python train.py --n_layer=18 --d_model=192 --n_head=3 --n_kv_head=1 --head_dim=32 --d_mlp=512 --vocab_size=610 --activation="swiglu" --norm="rmsnorm" --norm_place="pre" --norm_eps=1e-05 --positions="rope" --rope_base=2600.0 --rope_fraction=1.0 --qk_norm=true --attn_scale=0.177 --bias="none" --tie_embeddings=false --parallel_block=false --init="orth" --init_std_qkv=0.0267 --init_std_o=0.00445 --init_std_up=0.0267 --init_std_down=0.00445 --optimizer="muon_variant" --lr=0.0114 --lr_mult_o=4.0 --lr_mult_up=1.34 --beta1=0.95 --lr_head=0.00844 --grad_clip=2.0 --warmup_steps=118 --schedule="wsd" --decay_fraction=0.925 --decay_shape="linear" --final_lr_fraction=0.02 --batch_tokens=65536 --seq_len=1024 --doc_mask=true --train_tokens=490900000 --steps=7491 --dataset="wikipedia_en"
Each number is 200 + 40 x the weight over its row's rms, rounded and kept within 0 to 999. Layers, rows and columns count from 0. The size before them is the row's rms in percent of the matrix's.

# up: layer 12 MLP up, 512x192, rms 0.233, rows 65-88, columns 0-95
# down: layer 12 MLP down (transposed), 512x192, rms 0.102, rows 65-88, columns 0-95
# gate: layer 12 MLP gate, 512x192, rms 0.217, rows 66-89, columns 0-95
up65,098,180,227,260,202,284,159,218,241,204,185,155,222,202,194,234,193,133,141,193,207,214,211,237,197,179,222,269,179,226,173,153,130,198,162,230,256,182,294,178,207,182,113,178,164,125,171,113,150,145,158,231,151,187,236,127,194,215,165,219,238,254,170,250,183,219,151,207,229,227,191,225,206,276,211,225,197,181,190,195,245,247,142,223,247,197,163,192,180,203,189,237,131,191,153,221,203
down65,103,196,207,207,113,256,170,248,167,266,250,163,212,191,233,216,72,175,196,200,220,216,233,265,217,184,127,171,208,200,201,153,204,217,191,210,199,216,168,127,222,207,108,249,238,118,206,176,235,275,225,191,258,270,224,253,252,200,148,237,204,116,230,168,169,235,189,165,187,208,246,159,167,175,246,152,230,235,201,181,254,236,179,253,202,199,245,201,247,188,270,206,122,221,150,232,153
gate66,099,159,195,208,147,201,249,193,179,234,185,289,158,216,195,135,207,232,248,274,326,198,174,270,238,190,248,191,172,202,170,134,183,222,176,226,189,232,242,198,283,242,257,144,234,141,190,206,205,138,227,214,232,198,277,67,173,141,209,187,237,176,203,185,245,215,149,142,231,258,176,213,228,188,126,230,292,244,174,171,196,226,186,169,206,186,221,160,227,258,119,191,163,216,249,171,178
up66,103,180,168,251,193,226,264,236,178,164,215,211,208,235,214,209,260,165,226,233,189,238,227,186,228,269,202,262,195,277,283,229,214,220,208,206,287,231,192,305,215,186,160,160,249,210,225,305,189,185,220,182,251,204,198,181,218,228,202,209,243,245,184,181,281,214,206,269,125,178,224,237,239,258,204,203,185,137,201,231,140,152,182,242,225,250,237,160,203,253,211,199,228,199,218,207,168
down66,099,193,239,244,205,185,243,202,183,237,218,301,108,182,161,197,198,159,227,229,234,243,163,245,142,176,228,216,165,248,158,137,95,265,253,231,254,174,151,165,213,231,181,214,188,160,138,265,175,193,232,237,207,217,202,189,141,127,231,135,232,190,268,213,252,215,227,188,158,280,140,259,118,215,210,215,223,133,257,244,154,260,201,152,214,253,229,118,205,183,160,203,267,172,162,194,206
gate67,099,230,218,252,131,162,209,201,215,175,167,141,215,206,278,234,138,266,250,202,185,167,159,172,213,247,232,183,249,240,270,273,213,175,224,158,189,210,169,256,224,216,215,126,168,190,172,262,167,177,238,150,216,253,206,202,264,93,154,227,200,257,217,188,226,204,197,218,212,199,252,284,253,296,132,224,107,147,203,233,249,183,144,234,166,170,191,179,197,195,235,170,208,142,208,194,161
up67,099,158,136,168,265,207,209,244,258,237,263,187,137,286,205,156,250,198,196,160,151,183,269,205,174,223,229,220,239,224,159,178,215,155,274,215,185,170,261,151,166,139,145,196,182,195,159,194,191,194,192,161,180,184,193,234,232,193,283,223,190,242,178,209,197,191,195,155,243,237,191,241,264,107,214,228,266,196,264,216,169,210,267,282,194,149,151,163,206,234,155,179,203,115,277,200,154
down67,095,204,256,173,227,234,166,178,173,228,221,205,186,251,168,229,208,176,192,193,238,231,206,203,258,233,174,231,189,260,210,167,165,238,213,277,173,236,175,152,163,169,206,224,98,254,267,173,139,196,202,238,178,180,221,182,271,176,198,207,168,220,176,177,182,190,190,185,120,262,213,125,145,225,229,170,147,186,187,130,237,188,280,318,181,160,104,231,238,102,208,167,164,182,223,218,200
gate68,096,234,123,219,226,135,224,179,176,211,239,247,206,164,207,155,213,209,182,189,108,222,223,229,250,198,273,193,209,154,215,195,160,237,206,118,229,309,224,184,267,237,237,216,192,180,205,220,207,217,239,180,288,176,89,199,194,237,153,212,177,200,173,176,196,207,301,213,168,184,219,182,238,222,237,226,185,168,157,194,205,224,240,206,191,179,202,228,232,183,238,225,163,212,195,174,189
up68,103,269,210,226,183,157,193,163,232,199,144,199,211,159,207,226,190,119,188,163,305,231,243,131,152,199,187,200,201,174,247,244,234,217,288,181,201,209,152,131,220,195,285,138,254,214,213,222,240,156,173,160,170,153,169,190,173,131,198,171,237,233,223,239,175,131,182,221,209,198,175,193,151,216,166,200,234,186,254,185,198,161,231,213,220,239,136,183,235,143,195,210,191,155,153,124,199
down68,096,207,172,238,200,185,229,160,232,196,175,242,188,150,210,186,120,245,187,256,222,187,228,186,203,279,193,214,220,274,200,203,209,153,179,184,162,186,144,163,203,197,209,137,261,197,233,225,222,210,140,144,188,240,179,231,201,227,283,142,117,259,217,219,242,148,178,208,151,274,193,132,218,198,232,175,180,145,222,265,211,228,273,209,216,163,193,170,153,196,224,229,133,208,173,160,184
gate69,096,301,166,228,239,134,229,280,151,187,254,177,264,159,198,272,161,243,238,186,141,229,221,172,224,150,278,228,166,188,230,205,141,264,252,180,222,183,181,198,158,157,234,187,230,237,226,226,193,166,259,202,214,198,177,211,238,203,213,199,195,132,197,166,158,228,168,164,179,174,265,194,254,200,265,248,206,186,236,243,230,168,208,137,188,238,181,125,230,201,159,187,220,221,241,102,165
up69,097,236,208,212,225,252,176,197,254,212,165,230,186,194,156,264,168,245,201,249,241,182,173,217,226,216,304,162,247,283,183,172,228,174,194,199,175,223,267,198,160,209,265,184,178,225,223,231,205,210,192,204,188,111,204,244,225,261,117,175,160,162,246,267,167,233,330,231,145,189,217,176,195,300,202,218,212,249,230,278,207,205,175,199,207,224,195,259,277,200,215,180,225,153,210,208,190
down69,096,222,186,211,234,143,209,159,264,195,276,146,185,251,173,215,250,152,187,187,261,146,253,191,128,193,218,213,176,186,185,247,220,231,194,216,238,145,256,225,279,213,255,284,195,119,236,231,130,252,182,304,205,247,163,185,187,219,229,266,162,192,266,165,199,210,183,250,161,170,218,161,191,245,182,271,171,229,119,187,213,303,197,247,182,224,128,197,199,153,217,229,185,235,199,231,250
gate70,101,229,257,199,198,228,177,183,217,183,218,254,151,222,185,266,230,145,216,208,165,157,203,219,198,149,198,168,159,187,205,132,277,188,276,182,154,280,216,170,270,252,246,195,239,236,200,207,169,159,212,182,253,219,258,235,259,221,128,230,195,289,203,211,137,164,219,190,113,144,238,193,145,186,156,187,244,182,238,243,220,242,166,184,202,240,163,218,214,174,234,181,178,247,247,276,218
up70,097,170,214,135,212,276,186,255,169,232,105,169,216,187,227,194,194,221,230,151,220,142,230,172,248,225,185,160,210,215,176,197,200,213,256,109,151,171,181,233,133,112,129,186,236,150,244,199,247,228,178,190,192,195,154,188,223,290,177,214,195,183,201,215,205,205,287,204,251,164,272,217,214,163,247,211,193,175,156,207,201,201,131,116,162,238,234,200,199,129,220,135,196,238,167,165,214
down70,098,172,272,158,246,170,242,274,172,185,180,178,248,225,220,198,134,201,227,147,182,195,212,186,220,127,219,190,278,179,146,195,222,208,264,206,139,190,215,198,188,239,201,192,221,174,170,199,253,224,145,175,231,171,230,194,129,210,190,141,168,198,223,247,155,229,194,204,169,100,189,247,147,178,231,207,268,221,202,159,153,252,196,168,148,181,148,175,278,223,170,122,174,173,98,213,212
gate71,103,258,174,175,129,150,260,244,169,152,209,244,217,135,126,226,223,187,225,231,215,153,247,208,162,234,234,166,225,147,183,216,196,178,182,228,190,148,144,163,225,225,169,165,216,100,255,280,232,249,169,160,239,194,177,211,163,194,171,215,293,228,173,204,213,218,161,241,229,157,260,192,197,212,212,176,242,211,219,194,261,229,233,209,204,160,128,310,225,198,298,167,209,232,150,185,148
up71,108,201,182,286,141,195,212,257,152,215,235,221,265,168,191,175,154,233,247,185,217,201,199,217,156,200,196,185,137,173,256,245,277,181,168,237,246,178,146,132,236,237,203,191,171,153,213,183,166,142,188,198,233,184,123,243,178,202,164,180,171,201,149,200,119,221,185,147,182,128,228,209,173,207,216,146,163,199,174,223,199,129,180,167,149,232,155,266,147,202,126,164,165,256,269,158,137
down71,107,225,194,234,183,254,220,155,216,241,208,213,258,198,209,159,176,237,202,241,194,224,264,166,182,153,163,265,223,176,226,305,193,238,188,191,207,218,270,181,238,232,154,274,180,177,169,222,216,214,184,226,109,133,84,251,177,214,253,199,164,182,245,220,199,161,146,164,136,244,239,225,131,132,161,138,222,216,278,234,188,208,188,245,190,261,144,240,156,205,231,203,169,170,161,197,216
gate72,100,215,173,194,219,198,221,272,123,153,232,197,159,238,194,233,137,200,228,216,240,160,220,184,161,213,248,190,183,167,173,162,209,206,177,228,171,168,261,162,250,251,111,176,186,207,225,162,270,209,172,176,156,168,238,235,169,224,257,221,181,176,220,156,176,214,218,164,153,116,170,120,208,243,235,252,154,136,164,250,153,174,311,193,216,155,200,205,203,200,181,223,193,223,109,182,228
up72,099,208,129,190,183,235,222,145,133,86,171,228,280,209,188,246,175,276,201,154,241,232,214,261,163,196,139,179,227,198,248,219,193,208,231,199,212,192,127,240,107,165,198,217,230,185,183,256,119,163,198,232,204,129,128,162,187,199,219,176,232,164,186,181,197,206,162,229,162,199,180,159,197,223,243,133,226,188,205,185,110,140,277,285,202,266,186,195,201,192,214,196,124,200,152,212,182
down72,102,197,215,126,144,211,220,225,183,235,170,229,182,166,245,216,184,172,220,212,171,227,135,214,184,193,125,179,239,212,227,200,180,183,190,207,192,180,201,230,152,207,207,269,276,228,156,225,162,278,250,164,265,119,210,128,162,232,205,225,248,175,277,188,226,150,134,230,201,202,212,229,257,269,250,194,243,133,188,208,170,159,192,227,241,229,236,189,258,226,179,194,149,220,231,230,182
gate73,103,202,208,237,226,189,173,205,193,195,191,225,195,163,242,285,210,204,222,188,186,232,199,188,154,158,205,174,235,283,180,171,110,170,258,121,217,264,198,207,259,182,180,155,283,241,146,126,237,224,216,260,160,155,221,140,230,236,171,175,192,198,195,123,172,158,215,236,230,259,175,156,163,185,290,213,202,173,207,171,266,205,275,247,227,214,196,206,255,172,161,241,253,211,211,166,226
up73,100,187,124,124,177,200,167,299,141,236,232,158,168,183,163,308,207,195,207,198,281,189,139,160,217,192,200,187,245,150,247,190,231,147,193,245,219,192,153,276,201,168,168,249,159,188,185,244,192,208,180,231,241,152,184,242,211,248,185,113,133,172,147,156,168,253,171,174,79,202,223,321,201,198,225,208,246,136,208,276,222,234,208,203,178,197,141,260,200,210,252,188,254,254,152,120,158
down73,098,184,260,244,212,262,197,156,218,218,221,261,243,166,231,207,117,144,160,182,215,152,184,185,232,250,170,176,260,302,148,175,192,159,223,186,209,220,213,203,182,209,280,244,247,251,241,147,244,195,245,193,228,194,241,204,119,219,178,261,202,191,183,214,220,193,200,235,240,221,204,104,192,177,193,191,220,186,192,144,127,250,264,190,188,213,176,202,177,190,112,147,187,198,223,245,187
gate74,095,234,181,224,180,197,181,164,147,180,218,152,201,217,197,265,243,221,159,162,136,210,215,207,150,164,238,83,203,193,282,108,316,153,221,182,158,227,181,253,271,215,211,144,252,220,210,169,160,203,195,204,200,180,160,153,210,234,186,162,176,142,210,217,191,179,119,208,208,153,175,146,202,192,220,260,197,154,159,257,231,209,194,168,252,102,112,158,212,233,215,282,258,196,221,223,211
up74,098,221,197,261,161,151,157,202,240,197,248,151,229,225,259,193,243,175,240,225,200,242,184,123,243,151,252,216,146,130,190,188,219,254,245,223,211,280,160,180,193,127,167,205,154,262,163,295,248,158,196,182,190,221,143,183,191,183,227,148,189,243,167,231,107,147,194,186,130,151,237,130,212,152,241,174,189,144,277,184,260,171,195,165,199,220,223,111,201,222,247,218,210,143,160,222,210
down74,096,153,130,228,202,222,214,203,200,213,203,192,168,182,231,225,168,169,184,114,196,233,192,160,213,164,133,183,259,249,201,220,124,257,163,199,196,173,205,206,122,185,143,184,121,159,199,227,250,172,255,246,206,121,183,136,245,207,215,278,309,172,176,216,215,204,167,291,209,272,246,233,180,209,198,227,187,217,205,278,189,140,214,171,182,256,212,266,155,240,188,249,137,142,198,304,257
gate75,108,234,191,180,152,217,136,304,210,258,233,235,204,208,180,107,214,215,170,206,204,247,189,183,240,208,190,176,175,242,202,190,197,209,245,197,191,187,213,254,178,159,198,246,165,267,241,198,220,277,196,175,156,111,184,198,170,229,213,113,260,215,216,274,212,182,194,140,156,198,185,167,195,254,128,152,227,181,270,172,259,210,222,243,225,210,162,217,201,191,173,241,223,227,189,237,247
up75,113,217,159,182,220,143,167,200,229,251,210,180,222,232,195,200,188,154,159,276,193,229,184,120,129,199,169,200,182,280,278,229,234,248,139,184,255,200,196,215,192,124,164,251,205,205,236,126,164,202,196,195,256,194,183,223,126,239,195,198,223,152,178,144,234,171,144,129,206,200,124,176,232,213,123,178,234,191,175,214,181,231,253,220,183,195,205,173,242,154,210,225,272,238,128,168,273
down75,108,235,138,234,136,203,182,240,133,191,269,175,225,197,181,208,148,141,146,152,250,246,276,181,159,119,163,147,248,202,221,193,245,123,224,193,160,148,192,211,148,122,179,165,180,201,255,202,217,238,229,188,151,194,188,120,182,203,163,82,209,146,197,205,180,205,244,179,186,228,143,108,221,210,230,234,146,168,215,210,276,240,208,235,208,176,203,242,229,204,186,213,176,120,180,230,264
gate76,094,211,202,266,233,172,273,235,172,230,227,210,230,232,259,179,235,269,251,187,189,217,208,190,185,120,215,172,199,211,164,207,220,190,201,248,222,204,215,138,234,110,227,198,202,261,135,168,161,284,219,198,241,259,173,248,198,181,209,196,221,179,130,247,192,211,123,174,181,242,264,116,241,167,290,159,166,114,215,207,223,251,172,212,228,214,165,165,177,190,191,161,160,201,168,229,199
up76,096,165,168,205,250,234,167,161,228,231,225,226,230,233,235,183,188,237,244,165,208,207,186,135,247,211,213,159,207,174,206,252,190,198,212,171,191,239,254,156,199,239,172,245,217,181,222,157,147,142,166,211,162,112,129,197,185,120,217,225,174,218,193,191,210,181,156,213,185,158,147,254,229,228,220,161,195,202,183,196,167,207,177,178,151,220,199,210,147,283,115,259,175,227,153,129,193
down76,095,225,190,166,186,202,253,218,161,155,235,233,224,142,200,199,210,183,195,276,235,232,152,220,184,189,169,180,183,196,169,161,256,196,248,234,236,172,172,198,262,92,183,177,236,179,171,235,245,246,205,120,151,197,194,152,185,278,229,174,280,246,213,164,178,206,223,183,223,289,227,199,201,198,151,180,160,226,156,215,255,246,264,154,215,265,229,256,283,219,225,291,167,212,209,203,193
gate77,100,199,176,171,158,160,228,156,188,153,236,201,175,176,232,220,185,207,136,327,231,232,194,109,161,168,233,232,226,285,245,189,244,224,241,201,179,207,195,193,191,249,191,235,181,215,202,205,170,242,182,213,220,197,189,223,224,208,243,244,178,201,174,170,211,219,155,203,132,198,154,230,233,168,172,292,133,225,190,246,259,265,212,229,143,249,162,229,248,139,202,209,152,248,175,208,184
up77,095,242,151,182,145,160,148,191,266,235,190,203,205,256,260,238,208,191,264,244,139,175,80,229,279,162,183,235,172,138,151,248,162,212,207,226,164,144,109,226,141,222,195,165,178,176,209,195,209,217,190,193,158,240,166,160,202,166,185,256,203,210,243,124,200,216,208,209,239,178,131,243,187,176,259,210,196,179,209,202,229,192,235,180,207,220,205,170,251,160,258,176,197,268,223,189,193
down77,097,159,204,174,170,94,242,220,168,190,160,185,282,233,224,204,140,289,174,221,166,217,235,221,209,139,222,250,223,247,186,156,219,194,192,245,168,281,130,167,248,198,201,169,250,228,272,127,235,210,197,271,188,202,215,207,226,242,184,264,272,133,216,172,180,193,192,174,181,230,166,205,220,160,190,197,178,184,225,193,203,212,160,244,178,192,242,268,187,171,252,278,259,183,266,232,226
gate78,110,194,182,159,214,168,134,237,191,163,151,238,196,251,154,205,159,242,231,213,182,195,173,123,190,187,217,161,129,210,146,207,221,228,289,219,186,237,168,202,186,183,192,326,144,223,263,173,239,201,218,158,221,164,209,233,172,260,166,182,229,206,238,209,128,245,218,241,161,193,180,265,264,220,193,186,262,172,277,213,141,233,194,182,244,172,190,188,207,243,108,338,220,204,204,145,215
up78,113,199,251,156,258,194,226,233,240,161,227,227,195,247,298,163,168,202,209,215,211,222,247,140,223,146,253,240,145,289,249,157,233,217,174,144,179,158,160,190,212,137,195,289,212,261,267,260,252,229,133,212,191,203,256,189,192,227,158,104,182,204,260,198,199,277,215,209,209,199,160,279,235,169,194,226,224,202,246,235,148,236,194,199,241,201,231,200,138,186,137,260,224,117,231,149,197
down78,107,215,174,240,208,143,178,200,156,171,231,232,248,175,167,210,189,267,157,199,187,208,229,316,261,210,160,146,306,194,173,215,218,231,210,167,141,167,238,178,152,197,176,228,132,175,218,226,237,244,166,252,206,182,216,286,207,278,177,164,170,218,213,106,145,169,196,232,163,243,177,214,169,236,213,285,216,174,168,196,172,206,163,222,268,226,185,223,213,115,176,206,187,177,216,238,237
gate79,100,151,160,182,195,231,164,234,236,201,172,195,226,165,126,266,204,154,228,240,243,221,191,207,166,220,201,160,107,226,227,210,218,177,232,162,215,174,170,187,183,154,199,190,201,227,232,191,249,263,133,110,209,216,196,196,177,137,226,165,142,209,234,211,114,151,192,219,174,195,215,176,184,191,185,216,152,195,258,190,210,214,214,183,165,230,154,222,159,154,188,230,164,134,146,145,137
up79,104,188,158,124,188,273,239,208,205,216,229,234,250,204,164,233,199,191,214,187,204,252,137,196,165,197,227,253,96,148,157,174,232,213,247,186,262,224,234,239,201,187,199,231,246,152,214,187,242,186,237,197,210,162,230,228,201,152,216,125,218,178,167,225,159,265,157,213,192,186,138,276,159,138,171,233,194,174,202,153,186,134,302,197,197,259,207,178,188,175,226,179,196,296,182,223,225
down79,103,259,213,178,172,200,224,228,172,165,225,163,189,204,270,189,174,135,184,163,239,212,233,256,311,205,169,173,246,177,209,174,198,280,201,184,266,177,186,194,243,174,297,184,235,154,170,183,252,235,243,190,219,204,159,176,203,115,210,185,232,271,191,198,239,244,184,125,184,167,252,133,221,156,219,155,134,242,235,113,128,215,207,184,234,182,260,163,170,179,185,247,203,236,190,249,158
gate80,099,163,236,143,120,170,214,258,212,205,244,225,198,217,222,177,239,124,263,243,256,172,249,144,281,171,226,189,127,224,202,200,213,191,187,213,212,195,191,245,191,302,256,209,199,239,132,174,197,205,269,152,152,237,191,162,212,185,177,216,157,166,163,195,207,147,237,191,220,221,232,112,201,263,180,192,206,208,138,169,216,217,216,251,151,190,147,184,220,168,155,104,173,181,163,222,239
up80,099,159,223,191,238,209,199,238,229,262,107,233,199,265,162,208,186,223,91,161,248,175,168,308,213,202,224,190,150,218,165,124,166,165,177,184,206,199,245,244,221,174,164,164,239,199,163,175,184,195,225,204,215,162,154,220,240,182,227,252,248,269,232,155,242,175,262,225,183,168,191,195,212,248,146,212,163,211,164,81,159,203,191,173,214,142,210,197,134,265,156,192,140,177,163,262,261
down80,101,194,187,177,190,250,149,257,124,191,205,196,135,194,191,237,202,169,155,207,183,256,155,157,185,259,306,270,194,198,188,246,153,163,176,173,230,197,204,227,186,209,220,196,195,159,237,216,183,194,199,249,156,255,203,247,204,121,152,186,175,225,232,205,195,172,242,192,168,269,167,156,241,172,238,244,164,145,209,222,241,197,179,276,134,211,130,182,103,162,263,131,166,178,280,184,130
gate81,104,166,168,177,196,234,184,326,183,158,178,126,222,165,223,135,248,188,197,171,238,195,145,236,163,127,163,210,233,93,218,260,201,198,105,184,156,187,179,209,237,208,214,224,199,186,165,185,179,192,178,131,100,166,220,246,231,199,175,200,190,265,199,268,205,259,147,211,187,148,159,200,231,196,189,247,243,260,212,220,218,255,246,193,158,218,222,169,220,220,229,230,187,203,182,198,214
up81,104,169,150,164,243,236,234,271,180,170,181,129,284,198,255,204,211,210,133,219,227,159,154,164,175,203,181,127,243,210,244,217,143,226,211,235,225,214,148,137,223,220,144,229,227,176,208,204,255,251,172,269,231,150,167,174,271,214,189,245,181,143,196,241,276,131,269,252,152,231,195,181,240,196,210,132,200,281,308,193,170,268,211,232,267,199,149,205,152,214,162,153,224,172,260,212,204
down81,102,137,234,236,167,138,139,170,184,258,230,238,155,278,244,220,172,215,291,180,229,222,145,153,219,231,196,190,144,165,180,180,170,201,159,252,260,260,231,151,143,161,230,196,146,163,212,193,198,223,170,211,185,210,168,185,231,208,180,214,246,79,204,172,135,140,270,134,232,156,247,202,180,155,184,178,160,233,214,225,194,141,281,219,224,196,154,170,169,241,134,289,302,231,242,206,205
gate82,099,181,197,239,257,182,263,229,199,252,262,233,181,203,239,206,274,178,207,181,221,223,191,217,259,183,192,299,225,205,155,178,247,294,193,194,195,209,142,244,263,168,142,181,165,213,249,162,205,216,209,221,216,261,132,152,169,210,231,254,194,191,207,213,203,200,232,201,214,186,245,133,208,226,158,187,245,256,253,259,183,218,216,211,198,95,224,190,211,210,215,76,219,274,206,126,176
up82,103,198,162,223,180,169,193,227,236,164,215,192,174,242,152,236,202,244,219,205,174,200,195,225,164,195,142,214,250,253,250,191,200,298,107,257,202,203,178,236,171,277,249,283,239,172,203,157,260,190,200,105,222,267,272,246,185,173,178,171,227,225,174,173,132,164,224,196,220,159,198,160,167,174,159,169,172,220,209,229,212,200,155,200,169,196,214,147,222,218,230,220,196,182,175,179,264
down82,098,160,171,198,284,131,219,216,168,206,238,188,186,183,234,249,238,203,224,227,215,156,191,221,161,188,177,151,213,123,219,185,186,232,181,226,129,198,158,264,222,141,181,176,221,173,184,221,176,279,231,210,177,239,179,223,197,197,101,181,148,134,150,199,130,161,211,166,248,152,176,178,230,183,231,111,248,227,113,170,300,230,206,243,189,186,158,157,210,224,177,220,282,283,174,179,202
gate83,107,217,275,150,215,237,291,247,176,220,196,164,184,132,174,225,204,165,236,266,211,237,171,297,184,137,217,192,237,233,213,137,189,200,168,152,162,228,179,156,184,181,233,217,195,220,181,196,236,283,235,187,168,236,245,222,165,183,180,224,199,195,264,136,250,213,205,208,212,272,202,255,258,230,101,252,242,152,226,246,151,178,214,250,197,188,186,182,151,171,195,203,187,166,140,172,183
up83,106,200,185,204,172,133,160,238,235,202,227,256,188,279,210,180,222,226,112,178,136,183,144,162,203,257,256,177,229,168,183,210,168,170,195,198,212,128,304,207,174,163,263,105,278,177,193,157,178,182,241,191,243,200,137,144,213,195,206,138,258,231,140,216,184,206,177,156,169,177,123,179,204,198,241,176,207,169,185,257,178,213,154,140,242,234,163,215,159,256,224,242,260,252,249,188,222
down83,107,154,154,228,191,224,162,222,195,170,231,276,245,198,217,163,243,242,51,156,195,268,185,271,239,223,265,201,157,199,224,192,238,244,205,155,223,178,125,162,168,203,237,223,237,193,240,154,221,212,182,222,247,171,184,212,224,172,150,200,267,184,195,155,210,175,162,211,205,257,210,159,173,253,163,127,243,206,234,229,225,216,182,155,249,214,171,252,217,258,151,243,166,201,206,265,202
gate84,106,207,214,224,205,290,166,209,215,185,126,163,275,155,211,158,275,229,183,244,179,170,237,175,264,167,202,124,227,223,191,185,182,264,315,170,265,172,263,182,223,234,254,138,149,168,162,203,212,151,234,168,182,209,187,167,221,184,102,203,164,179,162,211,223,178,228,160,204,212,158,174,166,249,206,170,197,192,225,180,126,157,177,154,166,222,263,245,202,161,179,254,287,222,206,210,201
up84,097,220,189,228,168,216,142,198,157,271,207,171,182,229,221,157,209,198,202,186,209,185,148,170,230,191,180,176,233,189,180,291,246,215,162,6,194,267,176,211,195,197,221,208,132,209,175,192,222,187,178,159,168,212,186,233,308,146,164,176,222,201,237,212,215,111,249,185,206,227,185,214,248,172,157,226,185,138,143,226,285,171,215,200,222,153,164,212,173,128,253,191,255,211,182,207,216
down84,102,193,135,239,269,231,192,201,197,251,206,235,194,239,214,167,186,136,251,172,214,232,247,211,190,199,215,212,179,181,217,177,199,145,157,209,215,199,210,153,186,237,164,139,112,186,229,207,168,191,204,177,199,161,263,169,171,244,227,148,214,184,290,171,151,218,245,135,220,241,232,181,250,199,310,180,267,98,202,200,207,161,308,195,203,241,151,212,224,194,203,143,166,180,177,158,231
gate85,103,222,197,167,164,170,239,237,224,203,169,219,239,176,225,163,137,208,242,139,186,218,240,222,167,151,129,194,228,156,193,232,141,213,212,163,192,215,184,198,148,223,248,163,201,274,160,190,207,227,224,225,191,209,198,74,175,230,207,156,199,237,191,192,209,203,245,192,76,93,148,186,197,182,154,216,136,221,206,210,160,192,202,214,205,272,220,241,170,148,186,217,224,201,182,161,180
up85,100,235,270,173,128,203,280,225,166,125,216,187,215,208,222,323,175,178,171,209,191,209,217,202,174,219,209,210,239,227,226,154,217,153,168,188,137,203,181,199,145,200,148,162,210,200,134,155,217,169,144,237,175,130,235,241,217,268,184,217,217,128,219,182,176,156,202,122,215,181,198,236,217,224,219,151,267,241,224,235,220,200,256,127,183,231,260,226,142,225,246,216,138,182,195,280,188
down85,104,270,174,175,212,169,281,262,189,220,161,228,281,202,261,165,165,134,186,174,235,230,110,272,155,162,152,138,201,198,111,182,237,156,206,160,223,199,187,222,248,230,178,180,239,270,205,230,170,199,179,191,123,179,133,188,208,199,257,212,148,160,203,172,182,214,178,183,119,151,155,217,174,183,172,254,159,195,246,181,210,181,196,210,143,222,253,214,228,256,160,238,119,158,226,201,244
gate86,098,193,183,234,249,273,201,234,179,115,148,168,165,231,189,182,192,193,128,154,185,161,209,257,232,192,166,169,224,229,158,181,253,218,240,93,214,157,203,201,217,179,197,182,219,148,159,205,206,229,196,177,227,255,198,162,212,169,134,243,188,140,292,251,208,121,233,163,166,221,196,200,173,169,114,119,221,174,173,144,221,210,163,213,128,227,221,191,207,173,190,202,217,202,229,206,208
up86,099,236,183,194,233,251,199,198,258,285,216,269,188,162,222,135,192,180,231,221,173,169,189,219,262,174,240,185,191,226,173,213,221,268,224,282,190,177,231,170,176,255,194,200,204,142,226,286,174,239,176,105,180,224,245,187,226,188,174,184,128,234,230,108,161,219,250,214,256,192,205,263,184,222,183,143,207,161,246,213,185,272,176,192,155,181,214,192,239,191,225,208,129,259,234,223,170
down86,102,171,269,125,264,270,224,205,246,226,154,215,185,190,233,203,152,201,232,197,210,222,197,262,192,214,216,215,217,237,134,217,218,144,150,232,187,214,174,200,166,177,182,176,158,116,187,210,241,237,225,232,182,186,203,192,162,235,59,202,215,179,114,191,174,217,201,155,253,196,272,147,321,225,250,191,200,211,220,238,172,188,175,202,159,181,211,239,173,170,185,125,184,220,165,196,307
gate87,099,230,197,162,135,167,210,191,267,156,172,168,166,160,211,177,182,185,116,154,198,173,166,211,165,205,187,202,204,198,189,143,255,132,236,160,174,234,188,248,221,133,154,218,151,173,214,218,178,138,222,236,190,211,215,180,218,180,134,208,142,185,250,166,219,251,189,195,194,151,184,169,205,187,173,147,143,184,186,267,158,234,136,244,177,252,213,210,190,168,239,273,234,191,216,179,225
up87,103,176,223,244,207,142,218,150,282,168,199,226,146,154,176,107,257,227,279,239,239,217,224,221,209,194,228,205,278,300,257,149,177,224,272,249,200,187,218,174,130,138,220,218,181,170,195,203,131,132,244,176,226,232,189,233,193,224,183,129,150,180,188,172,194,148,224,215,229,135,203,199,202,252,158,217,221,208,189,264,211,79,96,222,252,239,208,195,200,270,227,257,195,205,201,196,162
down87,103,216,246,155,182,170,195,226,204,162,197,194,228,143,169,210,202,189,221,238,235,170,208,175,270,199,140,222,290,145,179,268,213,191,193,218,164,211,264,258,204,193,252,213,240,163,227,166,163,203,167,156,211,164,223,255,217,223,226,257,230,207,210,133,146,205,227,204,277,164,214,181,226,194,93,154,138,205,174,130,212,108,105,161,264,206,164,193,211,177,247,111,227,245,137,221,180
gate88,100,171,204,198,254,147,274,236,176,219,182,166,152,123,187,250,171,220,181,208,203,210,218,233,225,177,191,193,235,256,170,217,162,234,178,200,126,221,245,230,245,224,166,216,218,186,197,253,264,229,246,246,136,223,194,239,208,208,186,179,228,151,148,216,147,234,187,105,184,194,238,176,259,227,225,181,230,155,192,190,258,243,195,243,198,195,243,192,232,178,231,229,253,182,254,276,187
up88,098,178,179,230,158,207,112,257,145,243,184,194,202,169,243,219,152,237,193,180,221,201,196,261,132,180,187,160,140,140,219,209,186,235,235,128,228,212,183,207,249,125,161,204,214,194,277,122,264,172,260,214,185,151,252,166,142,186,171,217,172,253,187,256,244,223,225,235,178,234,157,268,161,203,233,171,222,166,206,165,220,228,179,183,128,186,212,300,221,225,158,222,258,192,89,236,150
down88,101,180,167,173,277,276,212,146,196,169,147,251,243,226,231,160,223,171,209,184,195,183,167,163,158,159,123,183,121,181,222,189,176,207,219,218,271,155,165,165,190,171,185,136,254,240,215,240,166,164,170,140,184,195,187,181,145,191,146,229,238,121,242,155,129,187,187,141,234,179,187,157,224,154,210,202,155,234,164,164,139,221,250,225,124,132,129,229,212,173,215,151,181,218,231,118,188
gate89,098,216,203,191,260,234,192,202,207,181,145,254,188,209,210,226,269,197,230,228,178,215,206,202,181,270,180,235,167,216,247,180,250,245,262,155,195,208,156,186,192,225,134,154,233,141,255,236,191,227,144,140,263,188,163,132,203,216,194,195,194,214,158,151,177,230,172,241,194,194,232,148,123,167,153,179,157,188,309,214,206,241,122,268,168,202,240,219,141,173,153,206,182,176,232,166,152